config = dict(
    hidden_size=192,
    head_dim=32,
    norm_place='pre',
    rope_theta=100000.0,
    qk_norm=False,
    init='uniform',
    init_std_up=0.0558,
    final_lr_fraction=0.1,
    doc_mask=True,
    dataset='wikipedia_en',
)
Each number is 128 + 32 x the weight over its row's rms, rounded and kept within 0 to 255. Layers, rows and columns count from 0. Numbers have three digits each. The size before them is the row's rms in percent of the matrix's.

# v: layer 2 attention value, 192x192, rms 0.0389, rows 50-95, columns 0-63
# o: layer 2 attention output (transposed), 192x192, rms 0.0485, rows 50-95, columns 0-63
# q: layer 2 attention query, 192x192, rms 0.039, rows 64-117, columns 0-63
# k: layer 2 attention key, 192x192, rms 0.039, rows 64-117, columns 0-63
v50 092:107079106163124086073143119144151086107169113122081142165122146101112052142082129123130158078147133097144068174204074113072120120177111095107081123144142097135171142165103148132083116141082125
o50 087:155070132128143160168166092107139141137098123158145105185132103128198138138125045110142117194130122030161174159091146182134167178101191151187068167174131127118186166074165123122140113121135171
v51 099:116106154165128077126105083143145138110114157175104167133127076128150132136103128128140180183067164128113121151083144134153143160128193146143163113078059098094124072118156087211166116103180138
o51 098:099162113090163195129107084113135152148166101094119148108145108192169099089116151156086147097043097115142182190099091127089142123120015160155102140115155151081062096128130169108124124121101138
v52 100:067138112159136100103126140100075100145144084058065129175121141096059131114150135185160115082140126086028185204147112141124131118114108107181131099100170063139172128100124176083107143098101094
o52 094:130110117096143105093077109159207154155100090157121118151118071161169107080156103146127111174125118156175087074114175105119152108164217146095112169162054186147158146115154118140140142171120139
v53 099:138097104145086117126131164177132113153093143194141148122125132141074040123129128119151067122123134125133080191132097125151149128126123173151098078139117100079151095110118095087118102075190161
o53 105:111131132120118144123092133158202111117144118074160106118141132110195155125190131113086148133119144193204124107085145122147141157126153174144113159175218129135120109137121157100159168167091140
v54 107:164082085171124095116137139061105148221174148159115127110136139169116095123108159140188107177099124107138164168161078171128125161177112088151151160083151184134110116139085146119141068128147135
o54 103:128144161122144139145130111160136110145084133126121145157146094124127113179121086122161105143142136139154115135179100096151164113173083139135144107152123157120089142126175138110063113151152158
v55 100:104123157119057120158146160116045124120168191145141126119092146177098136143127146101112115101129131122138111176165093096138147125171106075133098098137110126119208133139156161102157123152130082
o55 096:045081183171170105115135100146175168172091153098139197112198124093087121164125043159117123119106102154184130085165131110134073140084162164081149157114150045109115142139136115147138089131083190
v56 106:181163169113141154085131052148131126072161166103136156091186149139093173100075143135095028131196113183104155159141105173139098126124112123093138191157091160097195088143099121144168108135086063
o56 101:131091153145115083124125158103115128155167052179094106082106155133119131187178135189150168106131155103123130066127135170163112147134090081122126085161124146096163127059122126145110108145147161
v57 091:116183140118097040133068167176138106125083144171145050134152201066122125130130129136097126121165091131167134121143083059161142116148135195166164096132148132163139150175145069106148120107153144
o57 087:123128099142120116180146072104147106107119152138134177176084103144154080149117171071135175127070116113119172166105114122081102149106151142085123105140135126148167138100193154102169153167156094
v58 093:157173173130112141080115150181143072134122126123171166151129120128130122102133141156093111117181170154076144096092140091137129143107103127107133128153169151155086135088146144151109099071128135
o58 092:120109134113077170189162115104070126137165102141116105135123131132107118140178088089133099212093104144115096167151052110124118160135122148149109170142088131169141121142146091114133159183133087
v59 094:125086120126137137164060179101113168108119173160152124140159177198130088096156099070133157139116155090201133142081080148060109155169172140152155107116176138160090108172207123110151072119236129
o59 094:115157117129103132139172124143142162123156149059123179079147095112112150223105105205156113128143100107135131130106207163133116140073118105146152177141143067107079129101116160119128095124164097
v60 088:128105151174120086132129152199183111016098155089126098112137136158180069096115125093184145138082070106156114166097104114141116155159107073123114087129124141153141119111151114160107097143104106
o60 084:134172142072156153117157054102122145131099112134061147118128144082101193131130123152093072143117152121089160211074184123124128113104139170088109142169143124164135090161126165098101163098124138
v61 096:124145149128117108045112205149118154156130133100170126077165126114139171104057132056129081167057114108136082114164146195148065112149088102118148110135145108111104123106159164111138074094148083
o61 085:139161097100109141094157121076139133149134126103101148111107092166101079121131122179107153105136150172204134117080100097154070196125153049124119198128122195082153133126089150149190179129168175
v62 096:129120145116157131141118165180099175106128105134066112138097061122098191091071104071187123106192099112156121061164162050128165109144102130124126168087118195095129096170081117086102064066141146
o62 095:130047098113140113140102145128089082129113100121116115153159190126107147157211119132090087165099158175083161172083143116104064198142092091133133127101145101151149129075123080129169141148143120
v63 095:106085094127174078143127077169131123130182083134112150069058172130098150152148113141202164171163113085164120133145141144170152132108162161119117071140104173117084197160156121097154143160105135
o63 091:092207116137123119155114063146144117033116167091134166143128137194156135087110121132107104108097150121088109125114107132121121108122066080167119153102097101169084080106106075131069065147176172
q64 084:127135072134065065105153190113182136112102121168175171143133137067101091133132160141118141131158134104121099131065118072140143096156182111105127173062132146132132131134141090139130109123125126
k64 087:094202143100177170110157126144088145165116081154113097096104083182113137143165066155174172122121239135091177150158193157199173127121137127141099119110069128135082080091115117150140173144114114
q65 076:150172076126128078160128117152124144079136181110123140143151140231091127180131088150115057139087140120130136169143145118151153140085125104140071148174139081102110176168117116109099167131168033
k65 090:161078135125141103131112180108126137148151123131152123091099070126153138077122097105198112116125085140095107107086046119156128094137091135102094069119123183131115134100145151150138098157166165
q66 077:099140149144149147141100094150156125174126095100114109121119122173066110108142072121137102121132100114109133107185158175116100154099137073160148099183087137131185179115125107127131173120150102
k66 093:107173115142086166122116162149193138144112085107116155111195113109163116140101114162122136138111096084115167108095098148109163093201143107115149155079090101108143136095180127155145130134088123
q67 087:092134101100123201142100157142090198190164144129113136086140094129148130145105124070170127167122142143106172168120126141099123189117115190114133143112115169132146170144161134093106118130155189
k67 085:130095122129139088110141143121137126101110112159095083201147134103135163146171145074111134157116153130177118107163122179088081096081120095140125115157134140099067126166086127085150113136129102
q68 090:076169084184122151116137077099110139135134115166152077122139129136155112152120135131104194083123206115147156105136133151152152130111160116122134129118107114128145107147111115104136040086145129
k68 116:167103113154098117111104132160052074128139132153121140098125080149099138061174108171118114126082058169168109134170127130126101079091077127114130116098159086120119111083141152094105145121121135
q69 106:099104130169166116116116206104109158127079182109033163064169147143187088144084142122159144155114155069122117138112155189110152129147100120172155123115143081084116152143189145104166124068111090
k69 107:117058096065133137096168101181150162142130154159171141147166132126108122151172088157116104162193104180147133161135094106125121176138123101054133106134168143135094132147102153133150162161109151
q70 101:129096159176109141091149195122110169128149150109145116116054106122144091108134087134095140117157117096133088137194127106130124115147158111138157126184191152114070153156180144118145094180131155
k70 105:134101059138127127113125121087162104092129156109099087135218181151086098159187221106136135218147125154126076136121117139067087106123119095103136080080131115205183136135082116131145122101045135
q71 098:079148149150108155135079144122123092063118085112089187193092071130148169140141135118079145114129121137144122091109080127134107135140101117135139120107159128121171153085115102178144143124155028
k71 099:135088115131113137126113173187161158105080075157165084118152078148140143129104142145153100151142146153166144121202160109183117132080171141135102168147106097117188081175125142152126097063167174
q72 088:079110100097104065114150140045163074056130130118128170109117111087093169133105179172157146127130100208179069163072072114095109136083127094114173142152122140124184138133118140119139135104148133
k72 084:157133102137097104145155151162183161127082156148148126182127117105149042135154113125098135144097155076116150114115094154094125047135138126139113183080188200148155128123160150067120086170124152
q73 095:142123079115084088105142180097140091105141157122129121111149131160180125174145166175122154149161173144145110121140067144139161125080120201100107144159127141147079149172131166143054122137117125
k73 107:163153140130165108180141167139146170090084167163110086152106101080124088179119122098087143177104138097218114154117143171111098112155127126102177134080133127167132085131111178104143130153165147
q74 099:160062161136109107138169158098120145118156138075143131141146122175105229125121118149108108161135167137173124112139106122109122173152159123147142134160132104152091178106115177071049137097165145
k74 114:153130126128132095096117178129107126107129117176121114094127107140140135096142114106162149104118125138161099093163177154158140081119004088135075139130147112152145110147094116146138136122107171
q75 091:094135113086139173141121150097115142131123139149097119156138067125096088121119183112157084141108123151121146132205121103130121116175128058236110090086136069125129126138084172103147100206127170
k75 114:127113105133092130209116150144114106117067129107083117093156102193126128086172167204100159119118159198185104113127042122152141014108130163079094145153143146132106069169100138100153134122121121
q76 089:117140144162143063112155162126082133089116146156157129102124061129130158092143157143065137137173185166191097137086080110189122093134105159123118113149097125181090139130116170070116176111152093
k76 086:128090094129080164088093110094167131148128065078096108138165141130122165173152116126139104148117140136060175120114090123058129171116155130126136127126107148094113119098151100169118144111072102
q77 099:131083099078102116125176146120105148143167106143132096119118134102096145074172145063146112212118128142143085125090093104173126149153118097195146105162104100075187109105132139155123153082154079
k77 091:091115135131147206139093064122113111111131134142183159136139124117092136163067094081131060108125193153114125101191122142113153118072092140130116131137117106178144144149086112171136171210095097
q78 097:180107109159113112129093139127134136137160101142148140115143089124165134095118176063100139097123123036138167086117127184165177208146125050159091118137119128095101120160160168171121122099111093
k78 096:114151134101131184149108126111063136123119192144186070105102119105100157133104130165221153137130144143131044129133139059130143031179021142143150101115184145102146095140141086164130091188159147
q79 098:104141136088093093137122131115078145095198107153129181141093133051140086136133088145108139156137088116135123180083141117105148142142108177070135151104075122144153115147130147089130061118096138
k79 095:179101158125100144156138123195152128117091069107149094099100165121176104146097153090135102125120145171170151033090156117178102132120107145171074110124137111161084092160154162166149202136133148
q80 099:167143120117143096126116084140120160176165131171101164116116059165165115115126128136119143132092157085087125109161126075121129153109089121092150108158132128137136063112119083111130162134155134
k80 092:149111115147117114142101209109129155073086107154148166108134125104118183111083089132079079140151162150144129124106166166152121114121118086197121102150190159164139143156090172142069141083111140
q81 102:116194185076125122114122087165114096164155152110142119117173110171112076124115124165110004103080096137098206089120092118129124151162126139157066085184056115119151112143179113105136056100070088
k81 100:156120112127124109114139093103104110115100068137156064131081076109150086137143145134100119165124180155094121097149139131200156110177160070107182123072129119088152167130113159119112156105081172
q82 096:156107109129122112073145095173159113108152155116162134122142156098153148101128128119157143135086091055180153095118093181124166122132119081181103088098143144151135205130114108130066172186103072
k82 090:070142094113128160153142146111107185172134137105177133104123115176071147123111160116153106145120108136072131183108133185110136110109121092141118138122082118164129086073106159142106070132128163
q83 095:119085154237057146136091081185180093122135103170144108135142142114104098128186134126167140101134140096144113113120177150107128163133111104141136112145114107146092126090152116142061100132172167
k83 090:185154150080170174164102137090121071139175125117141115104106104091077140102129143090138153151082128173163146112161098160109127148152131116086147154140077128135110155179128097101101146143132114
q84 093:141161084116135188134119116141120111111202144100178122108081159094185178130117129131137156180135108121161124102138095144135112099054105120139151104117138135155127132116168141130113087078107128
k84 097:121094104106116092079159159140173160089090047129122111117093098074093091120169106115159046087169122156141128121121136163053121091158169119081160192125121104119119116084148097144079114127115110
q85 100:084108080187092180151106100111138116180203164137213098115093112188081149077117161126131118104127094158148134185160154218145105132110175094137156125112104148066117132076072124142152119113123131
k85 095:179117163142077128133144128155171138111146172079078095136149126077166091169161103064107123118120069114121168114148073100175149129111088128099158167147123074105138129131169170112102116100137153
q86 102:116154188108119109073187086097117085128099103175092126090146174086139163136140136122131142121166125062137124159068101190165115129177192087136117090135158117098187114106187086100159154145125175
k86 103:132110089142153104120148118133137155078123080130134161121151115203125109111126146169103115128078070209167102140138166079081116104114130187194185141161157110137087118180156132166135133121100087
q87 103:151138110078112117128130175130141089086138123106184169146117123145145159089173142083146117099123120132115106129123128191144129093157184181148180187134085158091159189135160193093112152116123213
k87 095:096121127091109143132164130115122122175150106197137049153138132078093066174077131159095114088148119109154128104171134142144086128145119121122162058115174075121109146164058105154097112121127086
q88 108:126088121162176125109079138124128142113140165121150133159101142157111133124130185108078099158135130136133158136093063167109157145157139074174091155138167147085116211128134182142165147159108166
k88 104:155093079149129131100156125194133124158153181117150137156118137142133128073156143049156198118127124090133139160151170127146104175108115147078130226077142131103117096058112114186168109117134057
q89 102:139138089131145068128132154068129098119135145104113102189180143077146128127081099171115141144118095161100161126122160099157133100143143087166126167153109105136148149158115112130147101160146200
k89 096:089151137189092167144134115182074108165141118125177239110138135059168126091126150132128157133150176132182150116115176151105177118071133191090126059107094162124117105120124140128151125183153091
q90 097:092115081206097159102120098162164141081143144071149150147168114124112100116181123141189126175055154106155127164113111128141089129139146120123153180116148168125166084119144124033108119060086139
k90 098:135142159102139131171154185152084084162083161155121104111122073095154187144095140101155096096159116112143151094118092097156138189144116128084151052102154107109163166108104147136160089141114129
q91 100:121113064180127141113114132092106130106133087163147089112138110133131148130139121128124124124128142157111155191136166134128115107036128179104156136126130132139188156063126110093148130161154158
k91 095:147146151142103173138163066162134140100104101076170144180178141100100056115148120134115122144123122094124184151119133140117144077222153083123104102086117103114141118111115133216116177078114142
q92 103:132167144103177113141095129094097056164137091129107122155106099119134159165120150051120128132133064088118045128131133154169070100134102096137154148140157199125158081158122086121166159167115082
k92 099:078103127091049146076140139112135177099092163111130177148168148190104145133083096176104200098096145151147166206128167115127154109084092122113105130128139095167110170127099102158116046160121180
q93 099:182150091148079078122115112091098147145105088090170069125131074107121199094127159096192096136135158171138093096123134122147051159090100169112122136060059196153174120086038142176130137146117096
k93 096:140129159101131120104113141126078101139223175143050163149087173164081097113137122114140120132128137093131195155130151129101150113093215150136102152108093062096135154124136176113108162094169112
q94 098:145139136154096133113162105100145090088163135114201143089114164107124109131066154098113108102164201091174125175157161099088127164064119132114077117171118142143086164120122096110120136085091121
k94 100:122032072135167169102127170108197099182146166196180143150155119137104204111179111092143149133115159136128128093093108077120127154162142148131146127089118162109162085166144166135096128170109075
q95 101:069160123141107067133090109136157100128165090100111132155151150142080146159146165174132117138157147107122104141135138151093176119118130105130079093135122153138116168138131114156053151078057140
k95 096:147156161106114171131155128103129060158137132129135111101113061147181137139151114116140121062123112183142195131082111148128131153122113107145140171129153140195069067160135091163144168145200160
v64 092:098118111082161108109191123140109191165062106125122089121112145124149182120084140094157088155129110093127095120092113169189168128138158113071134108146085163116116132134125114080118052189103202
o64 089:161183102138141125065198117108100069117127136126127116162117101193098064170111143121107126088138130196126170137077135115098137135146129131134132155107125127119078145063154132125147160135178123
v65 085:098130147105167106087088113165094126156141126170164141093180123095165200120163128134104122133111109142077098096114133085124129061194146085146060053133127151115119065131120111106170191203118107
o65 089:120137156118104096101105144143128132138088131166089099171079121217139112167137150166144115144140118114158134085142144132148114138126158073084172233152142070070140204094125113088173090074177206
v66 089:146133171111124116107124149183141150165096139108095099141177150125141136132087136132102107169156110044126142146115139101135077090127149080136153126093133153116150153099209142088217109104048102
o66 097:167077138143040075118161109142105135157152153076167115098151081121063155115173102132059110141122122069109130101097131155128087161150119145095110178180071163104134145112084123136086152086122117
v67 086:134082090074138132141129133161097121119114123174131099104143159149104146148084099087142163113112102078133111065103090111156163081172126099099151149131169137102122148162097170080196167085129114
o67 087:122182130144125125097118210079124131171092105108110138049126132093199111052148155138113128172187132165098096162091146141153147130132161134076096085121139191134114095082107119118122119181153142
v68 091:130000102123111119158107128169141137091124108152133117137103124110139135134149159056073131116144162182139115103163122142159156136130138146106144120121123122125141116124132123099140053129146089
o68 094:175188124117136184141172156151137114112090152130155075145134185148085057087156134135128065109137050140086136176098106087113168171115096075144146068107122076077174152101121118158128156077104135
v69 088:101137044040106120124103226159137102080107145110126078158079145165068108105112136137101119114112108119153123135140147145073133136128120107149131103116125087113146098079153123111146110148148087
o69 093:128129179180185197092165108124086112148161168120128140069185110061147119148165156152139138107122118079094149101105147123134183115171153078118131145120131126107140121128127090071128178157094154
v70 102:108069148165131139199162167135145120113132092119163187116092158130103132119181109165130171158120160170179153126127060143102095142109162133096129139147179125103125101140065143135112109144127085
o70 106:102126123128129150147129145096153118112131158128145187171146132138136189146137128077152116087091139129116121185093158074125091130094126104137188112122120122155188146139122140108150085118138147
v71 094:149093137169173150168163108160130105176134173124142100123083167091166126124148089129129120120145140076129115142111096116127181083139095131117139178190200083148167151164123134166201136116095136
o71 094:110200151089137127126130131130094124151104125172150150103148096140072117143128151086102133164144129129123167117173159155163120130120123057112153109082080149139126116133073148116141174110125119
v72 092:138147129179118156144141155161099100166157094117178156105137123114112083106183102163105114033096108145137129166129077104093119103201123116180165148128155107156143113107108069235103102157110161
o72 098:105153144066144106094110090154140147132086140101027090124103164103125139103148099087102110089124160124088131198130124076172097191109118094073139138141095084160121126255088109122153122115143103
v73 088:126103052069128075109139160120172119104095115136123099120179129102110166107122172131078132073083126121167096119101152172066130119102089121086145145129193088100143072145120150202117142155144138
o73 085:107138098094091156148154130159090086102145146166105163126123126135119067085209111121128117175114145093123145169135092148076172157126115108171123135094161099098161155170133102137112114119161099
v74 098:102147131143141165180144140097167167110145122139105154189191106173131144142139125063128182141118100131118126067169148153150165060159122080093126151096143123164133139113125140142162114153123072
o74 096:176133158083203110166107147133164203098112065106129111043134117205118100124099155196137090142135133130108109124131094112157109094143173157092118116158102113117159153129140139098147088088067137
v75 097:159118109128058109136132116046097178126119125118120078109138125144133128153109193141151099145088153155155138090142093146114127091114150148139077123152149167099142156097097119076144081133119145
o75 097:125172080101157149070111136116149049131062164125106180136122095075172123098097112109093151118119117106135121102071143096135139049168125164108159167113163161136146128106147116191110138153078157
v76 088:046174131071111140120166186173172201148108201108124199150152070112084112122108119130125146120116137160138083128159098117167118161165123118095124127111156121161207133135120144163178125135178117
o76 091:173117108140181084148141113105068151140089097201157165148109184128154104112134111189186149140200143111149154122151085117132170152089148104092146148161140134159120178138143121140101087116060206
v77 092:085128193133141119151114150104123112062164136123125133086136170136157194118128122092161144107105141141133142115112159139149164086096148166110069082177140119108087120114167083083159173180162121
o77 098:154125133115206141108152161113147150121096122163116112136134087187138121087150155174159079158162142106121103144091073121132100144169079136087130112160090182156251151090129171143139088095153122
v78 097:136177098111223209198138152144142121156112120137141164119121109149064152133131152117091215161175198097109149127128080152150129161170132081132098189076137127197094131134054119109133121087208120
o78 090:127162127163159169097116133097119193132110122085148143070098147071160212115116116127145180190188099137133102212146160106121111141103075098118152089110104142107100123147165144160191104125089105
v79 105:137147134113127059156179145107144106098108051086151149091161119177145139084102187118111170123153110138118128197103107108124125167126137108142115086160166161142124032128124148092128061071177102
o79 106:131083070142154168165189165122145114140122185113081115172145126087095167067125072066123143164126080165120141075129119136162140104173128095118161131152094060111123197162149113149145097137131104
v80 090:115108196112125145155116083146063157174133140123157112130093110137118099166159120120200189098157117165191162097098164123134161143236206145133132139107075113133050044149119118063120095114086133
o80 092:139106126108067111081143096131130172137111139134095063119127174128098119147086135117075105161114170160091133175099127105090117160152063111104114087132131129127153082143166151116184159117148076
v81 091:096112115146165141119137095135137190087158081137095120156150161151092152116202088095092123140113144157116134121136178091093099098165149131094156135113149152182165154109212155119128121143138101
o81 094:110162192125124125098126092116126119135143160207158134108139128127057114157125158122114131052145102148136125104121103158136170087154159091118147154098104158135164129069117119049118123103090127
v82 088:124107149060134148149131169121124147131144113146089158195149184168085080087144183097135141164094151177136143111162129171154091106115058118124097163123135173166126104192116113148138141134107155
o82 093:121096216096137156113118132119101078131124135051182136135128142117115162104145108175135082162175113113130157186094134132216080128141135100176139146097186147118155141117169106140156146179147093
v83 096:117075137108071181164178104082123104118079105075075094143163084111141072105091146061136135130126090167131147110141089110175115089192109097109137080092128147116103092196114141067118087100151133
o83 093:143137057089126127107092123113144111167185155123123094075138156157126115148150161154151102108122148067168101103122120198119128092082169168180157120129086076118132097108178054170065180080132123
v84 094:116083197142134154137133130102114136132069160164142144133092110117154115084096173149125144086113145132119133107199107114142134150118170181100164166097171073176108124153109094167138121096145071
o84 097:131185121151160105077123099100157149086128202102171143176152196137153082179123137166091125095100155122064149146157124141077153120160106138129096177137170075117116135143113106116080124128137155
v85 095:076154227161109159159066138131090066082147107089152121136119111087134137181110164133122092116114174124154139162159170124111100043137058071140153125199131133125150168105120132126154144165113181
o85 096:127114131129136171179142138145134151145122116190112123118085126177147136138165098156139137161188174147157143118127073133214100145103168137147081145087156126142155111106140132113191073102158093
v86 084:088149099132129146100200147099119128112173155176158174138161122116180085131109177118091129099118207104145049117142123129137138088191134119111116104117173048152134218161110110083149129122096135
o86 084:192147120077155133150154131174095138081100124125126145102134113149089134118106136148159132133151068155126168155137139145162113168127093092123189068152154130117140129162119177177114117127144065
v87 088:137190136145148160113166159122054094116093112161113137103126091123118050144095074104123127137161107133156090072139130118136127156144061119126087094117154115144121137122143160142147079133114096
o87 093:111048185090136118111066146134152200139116100104156072057096125163176065137078130142097099091082164151074100132129154097150106167131139102151117116147089124130138150089073167117106182133189105
v88 098:178151127146141133137131151116037126150148123116138130149138058090109117129095105112107100185206133126164154137099111147101145132104089121088131096116185165171189152098148161162159128101128086
o88 102:132066108117133146152139154150115125096119103171070129075124144174193128148146094117170122158200123114124097207145158111161126097107149103150057111106069140120135149125062129174125125179124114
v89 094:120132133087115106163104110134132146109141141130153092149087126131170055092107121149143082137196106117112127133123120143196114096170080143168109160090105100183169090106191078107133145109133147
o89 093:121097187157119152141139136099096099148161125051077130069149127081042172109115180137126167139123157138110148093115149147119107215140131172155095150155165096119082139108074107091176179135116125
v90 089:130140127151141156162199118117135138113167092162171128157143077155122189073084147132125180101088063163159196079126131164150103146104129131131127095144120168135157128128147111122139095176067073
o90 085:129136163154179164080170139068154177103088122146123113140071116041140090147156131095167143103132131136103122133080142118116112112105184113082130114137148114133119132163189169161112169125076187
v91 085:112151079116125138136115103097114134153110119121128198126099102084147136087143128114128156079064170132115161148111117135145141133109160050130131084104100106133113084143122163090094169115091119
o91 081:156130099134086077135175078184127128090154168178116113180089149060118140130114047130102095188165120116131121135194190152085140180078127143125126103093153124108143122123188146204183080147116120
v92 086:157099130092156129129159127117106107103082146107114063121138143179125075154112157132131130160122125136130134097057147162143126135115144132227114120105166162088044152110179126142140136142216137
o92 089:100131115127130188101092170089100185130133115079170121154099114116156127071090137129141133064102098156228055115134170122073105100145147111051099110137157158096156096121137112120088148122090131
v93 097:118094130155187090146137114140164088136152104139098074103174161108174127125132155124150094134190153154109126135139074103145129142120141159135108151135124157077144122125211132143125140089064159
o93 106:107129094125124135167166100092103128107127181119162102163083081172125168068094160121070154137108154076139124134120103181101115172101103077146180153148078156132142178107102088088099073144204145
v94 098:117086088164129114132127153106136120105088141149129202127172116133159167185140111040162110165134103098147171096162134117117138139096148153184121143158147137107131169170134155071155099106116163
o94 098:116147117170148113122154167167120164169143089133132118101149137124081089109090083203109139069114133190110104131106121148105099043132122153074131138114142162139159140113148123167119148178159168
v95 095:112120135122171151188132121096111154183092132160130163122134086129127121082096112172161156086111106095148171151108111105165141108176138168127131141111128128148166071165118145132124099119180098
o95 101:149120193142156118087182174132119168119160104123141141129119152080143124128109169126110107115134146152085120092141181160055147175088119134115149082151085078193096171171122151099117113117089118
q96 043:113148106083134121103092089051142106180160136188129167102157122186143098140105127112179185146130140177117130140082085151135152112114094139103177148138170168165133098142097102120119116116106162
k96 096:182175144140110090106140163132085118086108094134096103115150104140143131095169119116075158111109098134170102140136152143135117056168097143125117151164181127134081092132134189119086138145094144
q97 066:103097127128111145091128072181110113118158121091132106118124145091079178152095103128106094110141113181184181104087111128095084120133112122130167090111113169116172093110137108134208123118162108
k97 092:089125153109141179142228140152162213118162126121157113164170161113104089135115186156133134119086073142085108170110160146138089159140147096092116173040115134160109190160159056168113162085065086
q98 054:118103212168179098134218185103176160116083150131100134131110141125152108085201131167140086143056121094150130112137140161134117076082133124125083139115190126150120168154139150093086166125130150
k98 071:096100123105184075131108076125125149109144113153156121130122160088085115133111146132156097119122067057058131147110137148114131176128133115143156102139089151191153096070174089138161094146165174
q99 081:053129137121183125136129165111143144114040086151119120121105118202121106161136126177178115123102098120089114103153137164164093118176117151160096179111140123083151137174124109164138139118138129
k99 099:123120151124162099130119145111088129150156107129088154137175057137126146073141094142115179101105176165196105128106140193143118073121110135142116163161130127090124163154128182071099158116138125
q100 090:117159152110074156151171153159124162140142139218095118207133082111096079125163159084170093112136158128111123178153187148140118145117145089104098119137084115113111140152116169178098111103176125
k100 134:119118121078137190136170115125175181141164172138159137112126177102110166163093083121142153145138116107017137098124137083082106252101138132082162157087054152125106115130158066142151128114148103
q101 098:104072123158151126151147129223135145099049128140129127134140115149133153098084108117131082093138127102136194185133172143090151098101183074155092156121087179128091121157159149176163145130149120
k101 098:106145163130085058093132168134071187086089143112144124108100139148131152178163125194089117095156158124143112085066125077152148128119112110132077117155140184161124211147100152108091116162112122
q102 100:112129145110100084190109109143132097166136120148128098119143157149152107130097150146102112125113119175098086061161119109106074144160148170103130149115110117168091178121050182114147094126174093
k102 092:110170128156176133114103158074166164134059118069155154077187134092135121102108141128190081081101083128148136168119191107184128118136105128180117128142138117112123119121093120097152151087097102
q103 105:130070091165102189135141143104105108112132161201172134085178086190152138077132134155114087107126146173108103110128095094125138096174136092150157122146087147138121099152155175169142157198177106
k103 097:138095142096085043092173157124116143079116069116158130140135130134126131145114119099082196108078135059162044159124128123139102162142112162087135116149089123139163123096105046126198089117140123
q104 103:094072092116150144124122062175153129154143136097137118119105100136080159146103117108136091140113149134136162120100095107086094148099130096178149091132093152119181112093125095131176158100193123
k104 080:122102143132172175143161092105151155182143151134153130125141149127192172133109150141200211127140135108014137120134100115138131196077156147099126135110118156113138115146124098166121128155133083
q105 055:156188159092100093189099138130126139160105083126093129136152198144146078146166130097118180196182167118101129128154121152140148147124126133158108112135123115181074136097129118094103118159097126
k105 075:166161069230135091131100129098134111167111147136136117178110039165157166110157119099111128114168141157215153096131143110132143086135131119142134169186134092132122122117118173142104142137149146
q106 073:092097097116154122089100078161131146124157134120153123089119137090051148148144145150141158141132096182170184118114144129063120119099109108136113084071114190119162069080144067142195112122134096
k106 084:140137116139169215138172111115152154173155156091143142136166131145160140163095098105155120155086097082074154078134138107165112197081152138101158153150110124099105116160131067134086116114098052
q107 075:079145136115148102122172201096175179112088122113120167103101148099112100104110139151115081134063138063164133129162118148100119130159102128154126175134172146128083174132122108108101099138122125
k107 090:035167114153160160136144085172105180174139167148164135113145167152142131145070170139133133146172145127076194102127155156117086224082083107079150134130097189137166111086143113131100170066160088
q108 096:108099047117160113108064091123149125146155148102147123120140113117096136203103141121139151140189113206089144086106128088083146186112132125147163145087135155114175080088120046179144137100174117
k108 089:121199101095169075109068099146068106126102123161115137105146133102140141107147105091131155103140156106124108157133156166097127138139076138163142104183146131124155050097132204090125122106162158
q109 099:128079134129166131153178150100173162088096111123107114186150098142133147125139050086158140133117182145135123104164102133085062135155123112197150140099106130164148166122086123152178150130217195
k109 097:128145203178164131131101163189122102171139081105111165078151103132128127130109180082119089127127142108182133106061096105140132093143106134123149136172150172160126093098150132128111074197055143
q110 102:091074146121129107086115102130170167119104119142161122138166076153130101143124160066143092111080102145111122149065119149188149154058103142128166109127156119136123166169183155153126158091162134
k110 104:103138151167137172105115189139166086161076145073130170116055160155118099143180087126071144135152117177168153134176174182128056097117108121133156155136098111138138139134070117082139128142090167
q111 105:113074172199130167154105156145109105151156136145071126091076182093184209159192121111136117126175108148175134143115141197093092088109142157103175182111081159109080161118124146111141174077086116
k111 098:121177099105100103173104084146092114110163146100110158113155068107087126122111090126110161097087127096101135182129144129158068128111093161133111122109112161160120144091179110165090137173198165
q112 098:096100070092121074151118130121156171107170174114087118144132133166093113134144244133174133112077133119134157132120136133124156096121150167133128093163114163115093143091125135096140095126142108
k112 099:112124181164149185130134180105123146079112073152098145084083102142109148086109096167085116113113158155163074113129137167131105108150166127124079175133187101165101156094095133094178126091119145
q113 099:054121062145140141100112113149196111107109114170174130090105173224174122118107142143160114159146203112070108083138168117124119122127136088105118145142123154118107132135096167149125125158075115
k113 094:177092085082106100148096161094152134137136154144126131085147143105167095126094137099089181103102119158167092154181143120081143116164150186104147174168133143180109124102147112120146141177171160
q114 100:172129096212080100083091176067131167101086129114147138120122152128150083114131146108164117121112114153102138103073106123109130136091131166076136167135091120082152139114148146097116133143134156
k114 099:111168119130138165177179098104114161130112164150077169149143193077143151167108107084199150114112128131099157148159111144138132202166133112111157122116120085139166139149107076156209077139077110
q115 098:101150141129126104146069148146117073103035137066112117166128160108190076151075078085116137118151103135114092136071102064156155159101127141136192124136153082111109106070108171188114116129152114
k115 091:116158104047105168153136137129185138115080065130123141135087124114116112137125137131157166053071181134112133093150139134085159116122121126056115198135120123143142114156118140117085147152135107
q116 100:163123198148123122167169148093147158152074122156114102188099152104141124157124197117105073073144134167099133141167143106162172133085142122142183182089082119116090112173162120127096174086159090
k116 094:127078090110070060154076128127124142104075080088142153107150109135112117133097166166058148144121155100118087087154188131127064056099092160079194047092107152178104087112089094122104166157068090
q117 099:104135151106072133130118129134127149144115161160137126193124093131163187122142128116084188188111149112148157121102118159135109139138132145062084146143156143107116101142153146217130155181145083
k117 098:085097190085128142116199114126130115119145160122183137106110086074118133113222172152156151117133199129115131164115124109139107097172083113134204130108148151134126141175117137101117118105177125